config.yaml
n_layer: 11
rope_base: 1020.0
weight_decay: 0.02
decay_fraction: 1.0
steps: 11684
Each number is 500 + 25 x the weight over its row's rms, rounded and kept within 0 to 999. Layers, rows and columns count from 0. Numbers have three digits each. The size before them is the row's rms in percent of the matrix's.

# layer 8 MLP up, 512x128, rms 0.168, rows 486-511, columns 64-127
102:519488499438514535498532489506500489499540508487581486510517491503506504506523483531483501453515509512513481450489505502479492470489483522504504566473510560503490486469512494474531494463498500
102:552504487522450512501449523446455490432494550507467502518460491522486450501465445515482492486502495508495514513491527468543489516528497511489483479508469531509502532505538491557504528497460486
095:535486501551533484531497523484518498535493502498491484474548534513523517503490503501462506500528521511536471500498498518550525514534510519520477498477465538528510499483531467421486495509489527
091:503504509511526527467517446522525529495489513486549497516558549523518475500544531535483475474521531457493481532485510511542505519453534500546523484513476542497483486543545476493499482490489531
099:478524483479512460536480500553511513467469493533501462511517491486502493511528472485456491487518529526487467534499504513462487505500511544488485490499506497508554526494480466516487514531510484
102:518511497510516521514492453484438476497482521526510476540479493517481472536483527509487523510475504521479528518516514492477515502471472499555518522515494510512465516506492495522493528513558462
102:483501537489508477550486504488443513493543463498476486493508561492512518527498509554536533486486496534497517499528475515511523538488534518509501497499506502476481481533524528517465472503522445
096:512518502514523490562531484515505530489526506500510479549508519485476526485516533462500512507513496524501508489469501517487493518509523500468415534516493511531481506470520543517496487524477455
085:503522473475529496533540504556513499456544535471474477501529521517503468512539509506493493483447500510498488529494489495517462498512534499499525511465499484466507569501477457473488465528538528
100:516510470458486523521489506508481502517500554479487492484476519470486518531474456505539493503456513517500511514543523521523457495491502503533516472485505518467545471480500508491550551519499495
099:485497447518514458491494507557513513514477456506467492487478526537483525507527491481503532516493503474492514454465548498464514535468501524478471501489530516519456511446556491455494498485486481
114:476510472542504480505565520488492468524533499533514509512486479515491476468521468544517499520478497513503461480525512521529458525500517509532443498487532510475522490501492547522518454485499398
101:503494501493472545502453507476463517519502531573508467489500451494488542522468483445517531469536464513495482462553532503523524535465494526542469516509492473519503493551511540496512511494510508
100:461470506504482480507514440491510509492505527516504498493498457552545495482490501498488448528539475485539515487504488489500488513508457543519529542480533530506502527458492502504544474488514511
097:489502446486501516495462460504488521509489487561529503469530517515520488464463483505521471506532518523511481490473520543496497490545497494474470519518482514504486462535461486489468492491477494
095:482472487498497444500520508491485515505496480512517517534503515485505498483569501519507520483494549529487515517521503487516495536502490504495459485497492468518497508494503468550481509534509505
101:493507516482510480466508536513490507538498508519490505501504475539460512522506516434515454461525489522519531475503502495502488455515524506528491485488508527477536502448473501514492502508495487
115:502530461529451494515469483467487484521508519480499505567472494511519517522512513511502514480479520512516506498508512510524494525517500507498483520490527534453500487434478461514520533465533519
104:514485471518503538477543480530503525497507460536507530456512491537484484528511500543503491483493480502470521509510496489503486531468541467493486489510516508528481497478479478544469495545497465
101:488523512502460512560483479514462488520562501456513474480489470492515480455525477510517519516458485489508473498484499539510547517535505480479474467491514486505490499488517537507504520471487472
100:506495432477458496465532504526527493473497489486511540511473559490499462501503485498539485480563479483501555504479533485491479499508525474517531514545514520502481509484485503514507480516514523
108:470500513480486498453535510488524478531502507504489484530500490476486489489507524530550468497547508498497502482494489482480488493492450462540529450482540505497466497541521459529512515492470486
091:523502529524455495437519534496490480493487553471490466498503499507566477453488497511495472493480494493530518500502481474477534489449500489537505530499475485481548481460466511479528516527508524
089:502536543517505519477510535514471530505484528492538507482480518516516503479479501493494494479478490545512498504525461493451529534497503454506497549468465510486507514482492466495493492494440435
106:488491524534498460540534465524511467504489506499498491500477542513492503479517467459493482455503485545492469451450470508535497512487466499517493515453492532548479511478498489500504506534521502
105:492567476487467476518485522517518496524541515497441497500456507476530509496517480521493476520512523502485518497488512465466491509528515472470549470458468507514482476437530498510458527550521500
# layer 8 MLP down (transposed), 512x128, rms 0.0418, rows 486-511, columns 64-127
102:540496490533509489468507479483521553506473468476511537494481429499542509511518491527497474548523462484449503492483493516498524524510465509524500496481538487522482479536488476482524504494543524
104:451499481509505503490524477447528485527495502476532512490521478501481584492497558506515511500493507506482526494482470529466487512488530514492528504505493518521513477534490488480508510529521493
102:544509484505481507545514520476497485480475454537507485569477503508537533532468526460522531532521478513509540514511522500517486490508478480502493505530497519473528500503535498521513501492501524
100:492513473492495506525486487492469552530485498538478477508455508515551486468476485465479476440495500504494510473513527515509490451506451527472455490493517494523512532506508529529508518490514446
107:538495515481481593501511488478492489509521492525499531514476521447465481495516477518500536498499535473548493505481488465526540464528512506515519479453474494479484487497524476489500507535508531
102:510505457495462497484532518504509490485559531518515506458501451494505500486466497495482490474485492534470511460502494522486526490475550523481437493476497492485499474505542501477548480537515502
101:546462485495525494500486509465544492511512490499498484481523518477488523489492470494534507528482504524496484520548488500524515445462471490546568468495525520464526485501520508472516459508530492
099:534487486491564559501488458520497594502494517496522518486491482509487486478476482502495518471483562484467473493531494491478525473489554486517523462503519515509525536521507512478502549482445506
082:523461511480488497498468506483502549517465512512521513487516456495521499476529503499490520523531491480454483506518504511513444471489457478479503465512509476528552497478535485536550492476462481
107:527512477506475498501459494505546514484524495485526464525549450518524499511461504477551531510531526538482524494459466479539442491512491468513491488515493511503497531489487494510494510464527530
101:492467503526495510493541463522531520495478512554539477521487485552502513491526555500488510504537489508496510518501494511489521469462496513499499478487522489515442501473417542512461517526483499
103:488527484504509535459498467509501540463477504486479506489536474489442499475519490540501528459497519484482502542481505481509510495493505455469464502510485539480536525527514510443502500534516490
101:548496535524480464550486479517498469508440475447527515478487494447461505540474513512484510465472475515471457501517511494523487540517497530474516524467508481493476520513479468488493526524492476
095:536537491468531476482517486521436446511552495488537481498496504463498535518533492513553513527505485521490500521481530502498499497501491442548511478487505524458449506502523507505480482531509500
095:510492500505470492509525534491481526492529527483515526520502491452501516565478526474495527508493436467531506520476533512508543486498529498514527452452559515520488547501510502506470489479490534
088:475468497504533482542469509492508503526492459486491477482537475514490562499500526503469527513497527504503517508461524451490502556512506477500497446541486509509498529504473548515490536453508487
102:493521516521549487528500481495483497527496466553495516492490516535479502485561481505460507484556480525531499544464482505502511500512514546462547528484485522472508511454468491461540507503524474
111:477529543529501513524478488492495521520467485506467499536474488521529502513498513512501501500516560492527489487480510527538500513525447470517511516460491533508496549470514543497503501500502490
110:533496527486484525535497521446478481495520535510503517548513511514522447489468481476508536452476502518487492550483469511469515545489458463513516494504510499495445504497485548485476494473477470
106:526501533526506521502518558495444467532462498476484493493498466499474496497491509479516514491489525490497489491514527490503517514487496545496511510541492544488496509529492484497504483539515506
110:528486511509456489514510474528540529532542506514520518545491529487452517517558514476520496476512493517485477500542492519486481480464503523494476512523484457529492466503510460477449555462543500
101:455538506494471542483467489522512516505533484485483571506503507513481508497504491475507472473531526511535562526514532549528504542476474467484527520502500491509483515503508495491532512428507478
093:484458465461505523511469504507473440479464461480537465546488553502487540535491491435515501523521513484497517484521517530451502506517530486550457501469487493547500523505515469486465480518495473
095:530520512485490552532485505500503533537504508478433480505502520502510498510425476504495494520526523478500478511471487450521552516463525518543463505470508524501515494520516505509577498561499524
104:479480457528526521535492474502475506489486524485536537444484468492478515448513497486482462524468467510527513466499477513508506551487512487488517541556477503461469532470510546503531478489483477
105:488500582489498525499488527530518530501530488483500480508496471528507514522534522495480491506495504516532528526480493517506498486473466505534500492487494485502491500537500519461498531469456489